{"d_model": 192, "vocab_size": 8192, "attn_scale": 0.177, "tie_embeddings": true, "parallel_block": false, "init": "normal", "init_std_qkv": 0.0236, "init_std_up": 0.0236, "init_std_down": 0.0, "lr": 0.00638, "schedule": "wsd", "decay_fraction": 0.779, "final_lr_fraction": 0.1, "train_tokens": 278300000, "dataset": "wikipedia_en"}
Each number is 500 + 25 x the weight over its row's rms, rounded and kept within 0 to 999. Layers, rows and columns count from 0. Numbers have three digits each. The size before them is the row's rms in percent of the matrix's.

# layer 5 MLP up, 768x192, rms 0.217, rows 305-518, columns 128-191
089:499498449515510491499484520503501482449535482524487484504502509490496454547530480477513506538534510481478494489412516517468507505472550518490489521453486525495529471466518508526493510507482463
121:536520505497501496510488498426482490523524491522508533492504543494504444515540483472489463507476551529477536514479471476491501459499473514461467498473485528497515532498508496526488512542456478
082:481512482483500471477538483479518534470500474490432486503517512521517512536486527522497483527474550505487526491535524509504459513497528472490510472523496481512494504508500516487532495505508491
104:513463525559463533517479513480507503476485507519486531511491512501492479526429484505538470487541476469483507538532500542487528496478538471485503511525505525488520463522484455468517475524460546
086:492543558497523552534476518521485465558493494447486471494502531510522499514508488465523468487527529520497510493502505528511477534447499509474500554497469450482519498530512483514531563532472536
100:469493511495509502477516501477467469493454492481496480551528529524532503461477491471503508527536493494483503482497490504539513489474514528473441527487497474527523498494517502517444496543449503
096:468536473520522537466516487539466494488489474500469509504532520539492542504499532476533478498503504492468490484527492516545472540501504511519537476528489490512502455508546464470520509474476454
112:507531541533518514491482482494529488522510517484461484509530486484511474521521467471489510470505477514512457495513478505519529511536507493497471474514496464527520521511522516502486483483543482
093:451501458455493509502477517502483522505489455491500519490499452464478514501476477521512487487493483464484471480500486528514520495512541539532439521499510497476536518563494537501492512502512534
092:484541580481511495506476512504479524492507487497478484494530437516517507496508510527497476456538484470493487472514526490522519466453513491520458449494501545507496512499563522507467536466529498
118:482491500519505467548488494491554499444474533489485501542535502505487476513522492472517473538494481502492442463488471483460480446494541543487472536515482509503498452537530480506550507504512471
116:517490484508501434574485483467507536522507476484525502508530474494486547493490466497522505520483503481500486495517479514489527509492474513531485533470526537525524529453466498513475514508515487
115:519549482537490538496542520542525525478508534490490511505519470474474509556532497506491532471507456477541503482521429488497479527512512517497492499499482487491457534465495495465515500487476509
111:499535470485520506543457509500520535532471507465495497492504491472504494522537466494455484553507470511494506451494544506510498485503509466489502479503467485543495497473550510517485511528493526
092:496483501447543451510480522493470521526502505495527529526468507548507521530511469486500532514483548481475514485468533506492467510454538507479474523522488498518480474504502503451485500474527506
107:497473509521500498515470474494473494495497495527487514513489489550526484504523493494547468481488483480439487528507479514456528523494521503494460490522471484538519529515500488481489520501503482
094:485550527476517485504502501500518526478489466486476518492470486526510502483531520460491513498520502531467477507542547526486498509530502512479494510485482507504507478493485475469483512516524545
091:520506542495525532508484485498484499521515509493497464456492522500522481508502493481545488519471556515453521510506477509476522515442487513460479524512422507556565540499493508528505474517460473
100:520494543528470489492445522495502448501477505558481515479511492486545441465514483505560480513529529457532464481491487514457500507513482516476552516492546486469541531443512481498534529506455522
104:496511534472563474535445491503515538459483473455507466502512495488491501487514495475521501481490445493448506539559494449514521479506540494469437498505474503550492496501499485491501490467522507
101:484513484531540488452509514476505488455476483440481495490476492493514492510494526460514468473474527487497487526486490530505520568473461495521511488519527498502517487549512469516510523514523458
088:535459466501508514542563461479546506487442541441504506488476449493492490527529561507471535508512459509493507465502495490510465530512497447504494444519473492519509485468491488473488493541539500
096:490492547487501515518502543535469465502531477515462481477555507505504506470472440493517502505467518491506486505500491499518490540531517518550511494459506498496539540489502493514463475473451516
098:516453476538526469496520466475486515500477506474479465504521477467475476477514479458507559467491554505499504475493499486500482484491496498519506551505500495530509518524475463516473469511526469
100:492499520457471506538468511507517507499520527537475497505544503471523512506470478480470507548454535495526497479501474490521481473487481474505480464476472486531530507496555474555464532497486472
099:511526513508501473508475507487456518503557496526520505521437504492467472509527507502515473482482510559518535507510469512503481506492510490489478503472478524499514528446492520525501491542515531
105:519492510541515500526508509489501536492472448484500468504483480538476523509495503502549556512495469528508481534475516545493491496515510495501492493510560529470479521531545515504496475505506505
101:478520523518511474491494510512487536457507448522497444503507521478515522522498484475503506489543450485518525517492519512487495497518477498508475508520455494444516515461501461480484531464499496
097:487457464528531514512481452535492532449465546526490495525503487522517540456499498505514497531502523534471480486562516464513536543491532490496483540439515458488509491551490511477480539493477521
083:490478519531523505496518509527543477442497542477465508470497517498484500511489487500493528496468506494491504527462483508499488523539510484499497520492502488539496546492493495500498500468504504
089:486482497495489476535464514500456521502485456475542469510499488454484505482504487459519489520526552504489494489502516540522478542508489481472500541418484479536544484535524488498517516503544471
108:481538504547520533484510466480443517512512497466469490545453470468497521504494510577506526473494462497499502488517490474502492501469492491511473511499525530502477509505500504494486534452530478
097:474519483495488551532453526456464489490514470504486483487496536495491486511494518510521554482497525484495503501471527527528493480506541490516487513454506477498475484488528509471453495529457496
100:495465525492498518522560492486499517488504542480475505536532527496483492450499499532461528493516555454580479496488480470467536548535523515564530470450470518495482518508498549515531516519474473
097:472519509524500531502470455536474495485494514466499505550509461517479521511510484503519487462481500488495537486509516504562481479445505481501519497495499509470510504523493510467516476482469487
114:479482457471489443472513497532539501484473520438487536522531484503511514506477475571470498472501495503506530451459485448500522495450476514461491502480485462487451529518492503502526469485504493
091:472452459463539488522473494473455505498452481471538476472503495487483473472545516500501501482491509492495460522464475522491521509511512480517478521501509491515471503512491467512523454508463490
101:491560490473502549552508471502513540489529474495487491497548468521484498496481534478521485470495498522501501556494478492482489443496516466483496468499541521495512445511457511497484531501517538
111:483505503507531526462474454467462506491504475500482482509488450459489490504482492453560506481475510460523441505551536510541491499512520481518502501499495495526493513513532499522490496453501493
103:515533500482501519515533492489519533516482506473470473506493471551505500491518495502511495515518490512473505533502444494518520523524511491487524500475516516474499506493524525507482468490551531
099:449479479493472483524477518481449494508543455476492498519527537500485543468471496468520487471460528554540507517496506500500496494507504505480491532513479523546539480502439545535494473515512472
100:467472520502543543500518526508489496512500476512476522468509477477467479476508506452508497526525480506531456476549540523496458530486555516522502555490526535504499529511494486504542486492496538
107:504509499542509516453458515474485491513497470494555494516491433517459499533481531477511486476464495451493529503519513509499526468525504547504525490515487495494507493486515421528520506494499506
091:486525488525538555486466516505512510487496519495494493510471508548488489497532476527498506479514469487491500505458495530468506497499515506468471474496490518502505545537512521464490483528483525
113:484508520473478513480515467508497446518492483518458497511505500454519537509556516514477490501470463493462496478536484530492471527522465458488476477527515523478511510465530461474476522486521498
120:474512534491519459526530533507529506495519494531487476504442517517482531532522520518514467530480482518490482453495491510523512524531506498486464533485491509530553466503478496438515452533491460
093:506444493507508461505512472515455509497527539496484464517470498513501480495529436561512502512494522511497495504515486490517501501509549524524461522494459558517514507519534485468471492509469500
092:484517501516466477486502516489449535473528499517493491458496502528493552543492524516489469497516500475525462541479503483521469469459518509493548513514531503532536492537539457525516478518491500
092:521541509487520501494475490485489470528477502528535486514533514515496513487511473489497473490526528496516510461491458465470478518500498532544482467523473543440477545500517486509482513522488536
102:517499534517479497496466464521545521478491497485469475518495494468464499492509531516495434491525479479506489474518490478484488500519481523519499516524507469501453468513519496520537521531473531
123:493543532500499560531460486495526483490485520529504517515449475489515510499514521509489471520487492495486463477508501493476493494435542491535485515494455490554525471506523463479526475459444484
095:505479479487517486547494506463492486488515470487492508513526489531540515525484503504505457520490501466503507442525528514501547467475472508522520516476519486488476462536524511483471489475490507
118:548506471482514500469476475461526451511498480471491532513526497524495506499480520522520476471504502524503494470522490503507470517484470523521504478510475501515502520526466481498525534486476475
099:499510482472451498550502560481496526481517537514517500479477527516494538515531508493506495490513510523517463499499497503487444500469518497511498528514512539529471554489537480467502466500534520
102:496538505516511466499497500492489500538528496495549506507490504516499523483501505464538491511516475509539464516437469496511517478531534467477493485461510508463483514530483524502519473537467475
092:505460455473488511540530515473465507516492462483542508485507498464516493507479466479500537532480485522478514511493475507532466510528516462488521433489489494538522502496488482519511498454503499
098:524514488484451501507520450499528513486511477486507477524483467523481540505501503522474470487496481530495518515521485497506483512462448538547473483538510503431511518539490539516555498488493508
111:509538455537462491526500465454527483486497466451476501507437500501528521508498523525501560495510490508481511496519516479490504534474493470498471543503512508499532548507482485492509518500493502
107:479486531498490494477483505500507485502503493516527480489495488502453555480530476497479478503450530506516491480463539583487542515540502484487500524548500539544448493523519509502508503516537473
091:511536520486503503495473463526511544489516445502529482497524526478532480533475467499485510478489516516501551529530518512499482530485502474514509512497513492541508541541577482536507471509497478
110:511481530483496532507495491487492504518526508558511514520512502511502463486496494489542518520511536478528513512531468528462504462503492500494493485501488548514501535511507498537494509524491461
101:487467518485476479505501486496473494543483501464516512485489535486512526505506465518532520476485493535504487510477525482481500492474484481502531477510501495511491564488488494476525468519485500
087:501510499486449464488568503499522511492466494486492522514479491461467505466502511505486529466539478488496517491507490504549497457545467450507499483503519534537503520532508537482478520513524490
094:523492484462521536526448514526544492494506493518500512520501499489491518509502458496513483528489519485434512545525479497487483507492467485525518516486488483454487522492484470475478508491439498
096:521523476481535498494501522457501460511534480478533507463487515526506519475516504486520472488503454478528511461497480516502492495478520482510458542491460552502491525543500521500477495464534471
098:502486510517514491518469559457464499511498501518485487499495503488517455535503507503539489499483535445475509481504459487512500477483517457473523496498496514501507483512519501533511496513481483
097:485488520543424510500482503466506521473503489527493459517511501470490464506491470513490494500486539463480502501529493494557542490504522503506536534491510554511537524483491524472475540506507508
095:479497440494494500579507501520509502430459494511505478497525530461466506515469475540502513496504521487462522514499432508468499486502515512469498505511493518516489472506470491508515492526528519
086:488495475476539495494495481527468498469462535467520483464519483484475504491499520483508524522515530501503479541527501469496488501503465476511516497524529466453518536528437481474501500490504498
088:504534482525452506451520526476512528507543500513533514472493499532487537511478519516490521529488470487483505486548487517526438522495492473485430487510496518497530482499518525503525459531488516
106:441471494488502523491491443489480503505477518469446494497532476540497531532516511470513517494469512514474493511481502435484519528450501493523503497540492516555502504455510486512520475490477506
109:464459484521514466531469493440480536473492536500490528497499496451497520486529511492520510462490504482505460497500517471489471483513538510470448493493499516459523447501518523508513518531542449
099:489452463503485498531467497511505534505463483507542457467530491477505470553499533504510482504517528512507491525495508544490501484523505487497509510519498472512478510507557515494488496492443527
096:481493490499476515503522528524484512474523491514525485470485486480477552540452510547494513516474486561495493466537498503470541477497488548468493535463493476454528523478490532494557523462466542
114:506503522509469455487541540505543515502507465514457476497535484512507469484521450493500518489465445461513501468497486478542523507564475559514513501467554514463474480516484507459493480488529479
084:491490483501475495535517560486495501499475486479498484514478499490488455519507513536497493451492472522546492513508495504518495484498488511505511482415470489514468515495520522520546504501512454
095:504507468488475470512456475511529510525501511529486533510498513523523491482502509506515516478511485506519472496488501490589547465511492545529463464492475494493508486517500525481483455538473474
103:480537505469499537560436500459475515540526491482531515496491468459471530528545485517504463499468526470480546505526498521523502464517505525521494481498524519515506495521480494521465513487460512
111:461484490538473494507461471472517484460499440515517488519466510487522514523475511508481534493466499505510513551540495480509524476502509507520491459507508518492529453525499541533500518494516517
093:512518491496444499500513484487470518533496504510490469458475505533496526500487495497475476500497478507527495474534513498442472483489506517517541523483465504464530474542508510511521479558494515
113:502534488456479518547471538526486467483512456500542492510485461541484493503521523517476529528484532480501478477482522494468510534496503499504528517454496479508488522516503503480485478494504455
100:521482520477495466506544468514519455517494455501479479491491470512455534439498501494494521517515544482535537485449479488476522490512502501549482483511511504470499529444499504542517517495493491
090:462514510537505499481483459441493489501525504480486473485494493494503470468465504571499484516467533500520479470522508519481445496488474486526504496499534537480481475515493505492502522501533500
098:495548507545519485525471475494473491496522485476495476473515508546536528535467473491522517515527478486531496503545550476519488482466478525493504534499477519524476481478494498462482474497491539
107:442568490506488467514497527484495510498483498492496493525521520536483503525478524536529540487515518548503534512520489496505484510509496477455451505512467490551516498493503506503490462518531467
077:525527480451491525537526476502493507503516520488470488518493508532542487507467517443494487538515527564488514523497535486514481533545476474498469481517523522531488517500486488499523481520472518
095:475515504531538508473479526517432504531493503488507503470511488476512474505489501495520452495451494510540485534501511518514455514469436525531456505482543470481518525520542501492489525470497510
104:496500473522523466475538531500478488460478475508492493501518480484523512499507507487507516519514487470511511492524505523509514472415507517515475478502515482535484475560504527494451517475484486
101:471480503512485544489526508494546506500453500512503464503475520485481475451488549486524486528502535529533466529525539522486494487503474511449544498526471497490523518518449484463472510500528491
096:472527505430473521562475487489500502476516474537530474482523491465513492509521476545496500494483505532518561567478513483488485486470495468485489458503536488488545472465453522521521484474485469
118:534549500498494518518505488504516505489526439492512468515462507510478526448514506532513478473524475502505523495477498520489496539498501545447542549487487540522490521489446467494506489481502465
099:480504510489510497482490479514478471520460511471513488542466489522490497527514506516523560506526471477471456528483564542495496533471507538494481468451495529470478524528536480490495494490475497
089:519453472487491447476485480548487496476515506490537506492465503530539514514471468513508498494518526461488516499486498463503551502469509548470511486419482493491530486519517489483527518490468498
110:510539476509511507520501496525479488489435492516505501502486497473454469479505516529516503487463486518472495538504467447491489497501527467497494489536485486487475517483486514465456508491498497
106:487514472513484505453536523536500511493512523480509420516527478514470481497531459505477514483476518489493429503501472496474519470481526507509510473471521462491452492521490494517536506443496454
100:501507492488534513520524491522494509469496454522496508487505504522479589493464512474516484489507482520490515519497544502490498496504501482531490495563503534520505491528491531527485477456499502
095:483474552523528494514504465515506458538496523512435497503543494500524480464481497504495487442497479529494531481507537494488522523521556500484561503485489507515518532500526518473478465501485516
097:483490481483499457531460529487522492509504456484484484479507512489502505544508481529549449497542501480507498470489486499522529475511510487508570514481466505478464509507509472467531484501449503
095:493509501489518512469490502501454483510485511506499457521497522505520509502490511494542536485517527497504532487527515476530520513501473497471484475477526553516503521492464506483477517487463502
115:493506532507524495538519475474528473498466468544523495489534474518491496473500488489503506519478501498559508452502506512493526481479502547492551454491544481536497461506491488492522532489489473
098:508517502503504511490471493537490472527501468487487499496486516500511497495524532486528536487500440491472512507516518522482461513512441512463490521501476532497503501545488477488510518482450537
106:472535537520496477498538520503527510516482489499455511561459468481541523535503450502527526506496515501512491536535508450502478501462477486503446519496534538443498541500511475523500475477517479
114:500536519477485497473510484487453516521477527498469504499501509475484493496441507455541494509464520538531533454543493438480453489547491504488556536510508531503493501467512513493510476539520493
120:478519490461537512542511486495521523494490472487484476521501535508518498545482479552533493531512474507470533547508440497494522504487488513534439420485502472494513514493551493474479526478476520
108:495517532501481504513472467517516530514489519536494517521497514523455482438521503471483531478511492505504534513535525537500488517514480510491461527522485487468511531482499483516542520492488477
100:461492513473512481535462463505508487495486516496519496503520499544510486506518485508523514503488496527512520508514532492487522485540493510497479483499464527509425489477540538467460504462556562
104:465473425498490498517495556492468493523516490514485550533507457540488501526542553492536521478461480460529453454526491512468530477499503509477484503519466533494529464472518471497539513507511522
083:520552498503511489505496442493491517472476466495506483547499502538486509505503517479533505500505502502514521530492528486505539547509481525537480448504509468492529498531494529477441516449476526
091:473516519485520525533500492528495459499473509463523506499499482488498490494498480513512513484470454499511525563491417476461529505478529491581462499495471553527479504506480482533481483492483497
091:475449529490486448503479499506479539504502539480550466554492511484470548512548459496460491491486504511533499503519484473499539478501478529499501526464510495499498481521442509521515487503557481
094:535500506527485483455481491497517517489560545437530503536448531523482493504465532491530452463484493479529508500495446506506524494497489525504502508466490517482470492523500531521482524506520503
094:504546493540487483523530497486517508490502513454443494523512490506494510496507478508472482415512459459500521539496535524463515523443483527488508523491511474517486487518513458522505507502482500
097:539481522508548533522482501508522494463496492484511459497500453503521515466490442490470539535442516501477502520506529541459486483502525514509462512499466538514486501511474511516459500479532505
109:486507493538511477526497507518500532474518510531496503520476485491446500511546502478444501504506473522522469506474521518479453518473493529574521465487511495477459517520462483497486495489461496
092:492483517465504489510481498516442532520515520496470495498510481473496549469475490487540494479479510495519492493523479509488502520507505466441520508525479569516482521517508486541507487496519505
101:489533496492464532522470489495495508477474514511480505539493522504489510528469537442490484548508475497492510495473498511491547484534522473496493510450496499552509494489510536496486487481520486
112:489508544445534509478472439545505513509492496508489530567522502465521510473531470492494498466480451489513502516483527557489503503512543502459526536480490479530494510519520504464519465519488508
110:482495476469505466499475474519516505492486507477492483485489493526487518516491569553532503518464473518510486481507478499493425493498489529483452479510510481494506469491483502487514535556539470
093:503486493522478518490504523493486490558514479467444512518542513513500495546466502490470473498528486507497491499531517531483517508476485511473493463479488450509504527529540522527492498470485480
093:492518506502499501556505517504498489505499546466501516491498502453462465485515508505508528489501473441492485486510543504530505540471498519509508504471547517482520518540476478479470505499519482
096:485530523511514502500480493490471495469480497507540523507506476534537472525510475470488503530463445524513510469454468533513455489537527516453469514544496540528521507481481473460561488529515504
088:539519507488517495519515511539474462493498528484469475567474488477479431534508473495492486486505517494510496492512507497545487517510540456512492508480509541503473519440498480514510502466507537
095:466535495501467532485472508505483538510505486489519527423507511503508545521537483467498501469501506500502492533523537496520515536475473498495467528445469538495483525470549485510478511499486556
096:505514474501500455548472461531464536536469538484530478531503488537453555553484520474515516493487505489489480468521477492524476506473505531463443501520499513468481486493462512518534529528477479
088:489530480490488499526490516496533470507491487521494507517488528458480482490496538527513518523481542495486509547535576539526485495497510511474503496467484533472453501520480470482481488542524548
093:516513513504534497506510499496500476536485518518485502503471538460494506503447437543516501463506548484498512477545506495464515482473515545507530502520457504469498458539529507504487438511505497
098:498471505523504458517486509508509525491510520510537513532470454522552508517459521519507517474468491473518526525463487476504556495511481483532461463508484520467547524513503481533514460506525470
106:533487554512497525508500462502506500507477533461503510513511523513508483508556540453493486492520475525502496557473522511511509506455481531521549529540506508507509534531492507466493563475465518
100:493506479539547491507479486495509500527472521483491532465491501504486508498467476559505505487522529535530451502495504508543500502528510501540470473498505474507471505508555539454508519508503492
095:536550478467524490494483494503504447470529493506496473462495475445538483528498505486519462464494502520501540491490479510492484525474495537514471470459497522489480486508502494506495506501487553
096:485494461471515505532497495508462521494481452442492495522467487488468492512567519467505484486526534472526467485482520531528480526468479496475533533520513501537476507507514494445514506531524508
103:492469478503473488472478496490466557503510502479497490478536466506477519498526465506519491476522508460485530477460517495510534516503505490539531509507500490517473523540488492495439478509490525
101:487493472498457488516436498454526488444487499491505505502481506457470447544510486517489469485537525497491499501474506488500523499522470462514540479504476517516537509490499505511524475514502508
114:512499487529483496519498507502506494518507489479484517519504545485512485522476476498504515481515517506497485524530546536501486541493494482505499513505468553478508520482466505498540476513462484
112:465523510507508514484482474505484510483523500457509509509523555512479524502498514468505524467529482504523477544525474535503525505514484469474546498480515522440488498514492504505518494512502513
106:464491548492517511530466490501461521511539474478448470518539473477511512537506507493502499437551535448494487529525487519515474499473516478492494500461488494506472517510479474489518435487526453
111:505526511535489527482500496474491522441477541512443497519512490526487516500470490522464508475514507507514459493451458477495450495495539482500478551498506483532492497504527546555509499494546525
109:519457474489514527466473487468560482487481543472497487503499509469508497536539451473497532498506484481530491516488542531488486545502558528503494526544493479535488519469505509481469471487481481
102:468443517494505437507494477481531535526496449501469480487418508463520552513507545499500497450571500476481490526516486501485486497488506513509492508445490513488515508466492493481490497488501487
104:514534532489487479509468472489498510497483466490513504496485511504527513536506488512563522543477447487497491514494485486557461498531534538465504469500518502529532509512516499468501479484494486
087:493524484488466510497497465450512494466493492475492467494503515524510491504496507514511501495533491469521472516514494526519537512482518520458520550537466526487528509483552492491517494503511499
111:498471499477523498474462479482513495482507525525485452542521506484480493510503545541487515479504494453466465551461496477540521507501531487532474508461525515515492483490477489474500509537476474
100:521470516461515499494456482487474558539501540480469493534466480524471559467566519498501470566475509507526556498472505503492488498496513509526499459478474519531507469497515481502455499514496496
103:509519493517516554475479522508504477491523539523464487486503513550507505506506504502490517454509481492513509519487478478473515560515506512514521506461515466501439516478472474458481517486491492
109:467481452476560475492493467530491474484487513467472483524433497490485527511509494465498492504473501500495483478495526485472493535477497515496560514483500493527469513544499502473513485510472543
097:480532445493473486510483481487491534498465503510516459488487438496479487502515525561470458469523510494481539494496473479521508526494510530516482482485495566460455506468511477503504483517537524
089:493549497539505529503541495437507461509569526532518498485502521547504491500507533493510480497496520489499520539517521511507519488496456505491488480473501556518528519519506524489522502455486495
113:494523501536532456527498488514480524486498524499520466518507505443471458493515497481490507527466477511482477488512464492493535508469453454511485465499492499497502517533490495525494450513508503
110:532444486547496485506492489472512492474501491491465463505499503496505506469531495494492518522470464525516452524494503449456531476474507517507506505471475507481530519515513532524530496500473491
102:489525521537516471506526473525521497516505534521485504534488473489496482522512492439509461468513471484487516533516500488550530528451534486523506539504503550557539500514514510520503474535475519
101:484488497500512492482521482510503552475498512483506471472516487472522506510496527480526469509521527487510534516508458512530470481489538524508472493470514469506504487489529485535471513520514546
093:528462520471494528487500486530485551498500536482529452508506532537541517512507525527477508509484515523514491492494465498501521503482526490516470549511483514484561500521535517480477519466512478
095:456459480485495466491479486524526509493533468472520502502519503495452515520463498473493521512496520508537506543547473494485453526489501480456508474507525452469491500538505524516447495493512463
107:502491555501458486458462482496492517490556517539484474498517501500512492493487496502502534512500503494542509468527534513493514516528480490523480469518522468498496503500487500521480528492454506
090:510489522481526509493500525477491547495487543521488502509512535492502479539512481521483481481427492518516496483439468497492510442482506526512492460498493506508505544552511485497531541476492509
097:449514475497470479499526487545509482488451474490472473503479481505485522511472508485485510510480514489473472560496471485536502512538539507507464512510507471503526507490454449491515449460510540
091:515491511508477550485416523502483461528548433483536508504483519507519494463534502495540525495485461476481486506516483532466529491521520526498489488526512527524484512536486457532502484485506483
084:495510493503510518520510532493480456523531459513520528498479498497524545496502497495497523493514468489511499502490532468497541514485490477478509496514504490464515475546508541527533490472494466
091:485472510530526485466504491516516509500513521510492478551432496544507513541516520484476479518505521480494490509500528504489506532483523551497509485515558496496485534496493469493463489484503490
103:526490463537451526522502477514484495485501500501490507494501467484502459531520513468533485513497496513509471476513498459475506531549542481540492527499483478499513560537493505496461498480488473
098:492493514481449483495528515494508533473463502484523518514498530468541513553457492506497542496482513500537478483557468540468491509494503524530533472502470483455522538517507498500526503518482535
105:506534481501495521503474501487453516478510519501493492447515485513482519522483498477501452500477557456494495493491491523523495481509457463466482538494513508521537528519512474551483511518505502
103:486530467482514517555517493478503477509513446497496534490494519457491517473505473522486472494520543472477487489498467470491541464462493530521498505479497497485518475541499520536471538511491478
103:496513505487522503486468523525453503467493514513524504504488498490508523506523469489536541500531495518554529501478466511486513530457498502483490530558552478550514515489464508544496461438521486
081:490482494513498526476511531518516497492506471467538479470470523468466472550510517488523450518511524517497501483504502538511491487486495509525502514439507498497550480526476522538480482514524507
103:463508474499483437492502457488530515505471497465543536476496463513494512466520500496477510523489508459546507436484526525494483514539508548465503493466498541520476527502512531487491500510515458
099:497543479491485497545434495542478514502503493487513514443537508484486501501517521493531519471466504520504548490463503531482520495552535511508525473514536469488551478535489542505502517533529524
100:486481522459494491500491489511496512523518471532493495449518521502503504517521455506481487512466520489516530528491513490528538477516547479502494474479489497474532468485518484513538445562479539
101:471498503542525469478494509484539496496491514476463484445493472466536525537497496508486502466541458487483515484526534485466475483505495507463520476541529510542532529533470518475461516507527512
101:478516493496516514485518475511459517541475492469526526506502500519476509494473511502544519483468532502504471507530515489500500469448530525507490536544498495450501508474482495487537494489512544
101:460486483531472488515476419541502458480435504485493469445496462503490534507491511510517496499512491467467504493487463503491498510532526527476508484529537486496500512514456533475510473513479533
092:492474519521527431510477536502485490483507460502520487512487470495502490506513514501503498501498547488482463565472511531511480508478550502458499489512455535536476496462567516509500506486511500
100:478465502518479508524497469509506544490485490525513488480507484542512534519517489531473477486465510506517487470469461533490517497553489499495471466491447500508528500515480485494525477496511508
104:516514533486504506428465467539498501486474487513533438483516443479498476497554507503493506537521505508476513497499483512488473482476532519505515537507506469529495487470487479497467504505528500
115:472535519559508537494461508511498490511468465467505493506512486485457501502550467511483483514494514515474518520460555524517489485461549509548451567542516469521512529528495497467499500489524535
110:486512489478508533502490474464481518483536527568502480506502517480509424488502529516473489520492479505509530487521510524524483502517521525486497491501493503554503485510501520503494470490519461
101:525502490475528531479512505501477520477497489550495494499498514472503528480520492499474462492496488481480486486527520490510488475456474562495473470514499515469491484511515500526542516474485472
085:492492538519533477530508474499506450528560494495520504475473484530515510565525472518522472490514503541471560524504479508490504477444466508500469492536494471476458516479475428509515469489516524
112:496492498506474495481542477475498465494470519493520512496520490510507464508553490451496492523493514487508485512554449503528561488511482523517493523514501487492482483495512520512514462508503450
099:477495518522481506480487474541515488477464523526475490528524499488536491562461504513504523511513502483501526450487456505486536486545431524531520493497502518503462531487505520521510488479489516
086:461450479476486529476520511514504505501506459510444464505553516538519514460498466490502521481503488535515526499475521509483545486490511476523476479474508521520492485533496513497476527467490485
093:527486477519523440503493494488490524435478507533502514463517529525486496492526544504519444495495479501485508514495484487482496493494477503461441487449522494488461449488488476488510539518473480
089:492505474492551491508461544491497541513510487472541513517495511538505499499465488529497517522504538510494491480534501490488455527510466513443505535505485512513520520472439431505507469490504485
102:469470488510482455496499489502518545514503493520541529482468479529468507555493483496523546533473487509508455498533503507499516544520517499466513506477518517487472438487482512508489496507512503
092:489468498506522484512515523496487531450500499495516495493502485455496491500487473484506517492499532544507479532500437462550508537519523519505508494544484558503523475495491480508505455539508516
110:468511516533478477568485500529503516499485547467431480529426490507506535514507511513516523492494491487486477521493506476489480530505497503441476535504499503481512503501510523448471522491504545
109:464484501485498492487515485482532497526523538485447451510476455496490484510508502472555524482514495513471514510471533523457523489507487471518516497488478504491467472481485517516508455543492557
103:521486516512505516568494524487457524519478509489455480513484444480471480466523460505488461479490524469500514462547485530517487497462524482491523505441502534509496520537506509496461494503526555
105:495482503446522507458481501497498512531527547558519529482506560464486459514472497509505500529526506527475506496510485468460496548538460500500460513467488491485494505477497506522490499480506477
097:454480500487467493474514456520496523525499495491531515442501494502466517478475474479525507486509467546490475476514480486495501464496535525474475475475537534491511486533471503490501473490467494
111:517480509485482459489456491492464526516516476496495497506466492507521540518519522538521473491532474551499517526456473512484504514469475531464520509491481540506478512516482519494472506510467472
098:493516478457528479488474536464478533495527501489514445560449532536457512546499518503494533492473528507517481517500485484449512517487505485498536479509477520476498489535460529527494491497526445
103:478507505524483505507529512542441473501544524509509465503493459515487498487508506534504501502485499511510538490519528504452517501508471500480493495446518502515492485433515491531501501545461539
097:511494504505479486486541485501485484480547545436536542516505473518501505517524505465545507491515475512545531476485514509532525521507523477524517494477503542487523514526523529480514509513513528
103:475485494476487486499511466523526447495491489446479477491514503468506508467524537445495484474522505522513485518491498491516520510486498506504520543466542498514496480520477468459502453497542476
100:516512524504455508488524446527533479449524531460510452475532554494480476489525519520494487516484510504521518502517473460547507523515492503514508480497515499485524463504482514475507474473558489
097:498524471499500489508470523459526492525505493479508484510464468471500493472508483461498489500478510516485449483478494524512487481448506491513492503513467542501496472483518514498525543505508525
105:490450488538497510519492493485507498501462499444503481531534538510498495549514512506508529476520520528483507474516510496472516534491487563562510484514486506551456518514464525509503532521435482
096:520519513514530542516523501481503499476439460528500499503514460483473462528495482520482480487505491529533491477486514489447484474479499479494501527509459489527508522516533478505536494519541501
106:477519489489522497501465510519557433495483485472526486496483558506511515501509501489515480548494493434550516492515455507550507538489499500501521496476510508487473493490481463489479463530466484
102:528506531524475504475554522461500499481477499493492478512488476506482478526477512484536511511492532454520515482552498563493524477495489520522507495488523487488515468515514473465494508513498523
106:477464520505474519525482490532513454461496551514476472488505525520478498494466506495477484511515462485513506472460507494538468482537485546514494487516501498498519498506431456493486524512509518
095:490483435465472532509524542494490516509545488475460490480513539525472477536525460488518500491507525528484516521499553486473547512498475522498500476476538446515498494501483512527501459519475549
083:483505502491483503474517528478493538496483522461485491555509550440512509514493467490520532491534490568493491578521523467517458526485475513495503508474585484511478450510484493476494521492540514
106:513491466492492512497529457498501478501513486557513517508494480503492515501533479504456480513510539480533492511501478498517503474528502552517568527489489489497529499492447463530505497478478489
107:494452528505455495499508482477488495490480489469529482488487478507480493487510501488453507482500482520456497568497527533532491495512527527514499488453474444507467511487558454463497523517505535
094:463492474494578484521455477489501505500476501536553501462485525478476538451499480498519520494535496520545518466461540527525433532478502501504497501496522476534514520520526506514466523505491455
123:522501526486526526517462476481526514536487513541484496486429498462477474520518463554535485494514505528474493497522481475511496523460460475490459501471480505506461497498551505521517507450479493
104:437515490462535478517493497495524497512539486475491491503510502531468494508485536455477479473469492515486494486473482511529546500505475549528531514443504495496514462556548473444515475524523530
103:495481531493500519506479475496507451533517484460476513503503509529488504499541473530484486514500502493487487503510529482500471451544504491487535523513493512459430488485508549502453526502475481
094:482530529473491467500504475466529533502518484517519497470493534506508504525530472456483501486509500490544517520451533496549522499517500531508506488500500454495458521494502521492474513436478480
098:485461502493467488531469501518484527504526539520512510466473491508491501500506488524474446490504516510462470525523460493515525483487494520516473507476522503475491436516472516499485523516477537
102:442525475502536487529485478531480504522486522498512436474511525506526472501511500517479477512547452489451455527454493518458477490492520463489455520540496509495463494512542529492453518485509504
101:507461524490499532470465548507511504492475507548547487512487479524527533520492465521516482525500458477506524505491443510479546450504497496481486472513528454501491504528485475532488499503504502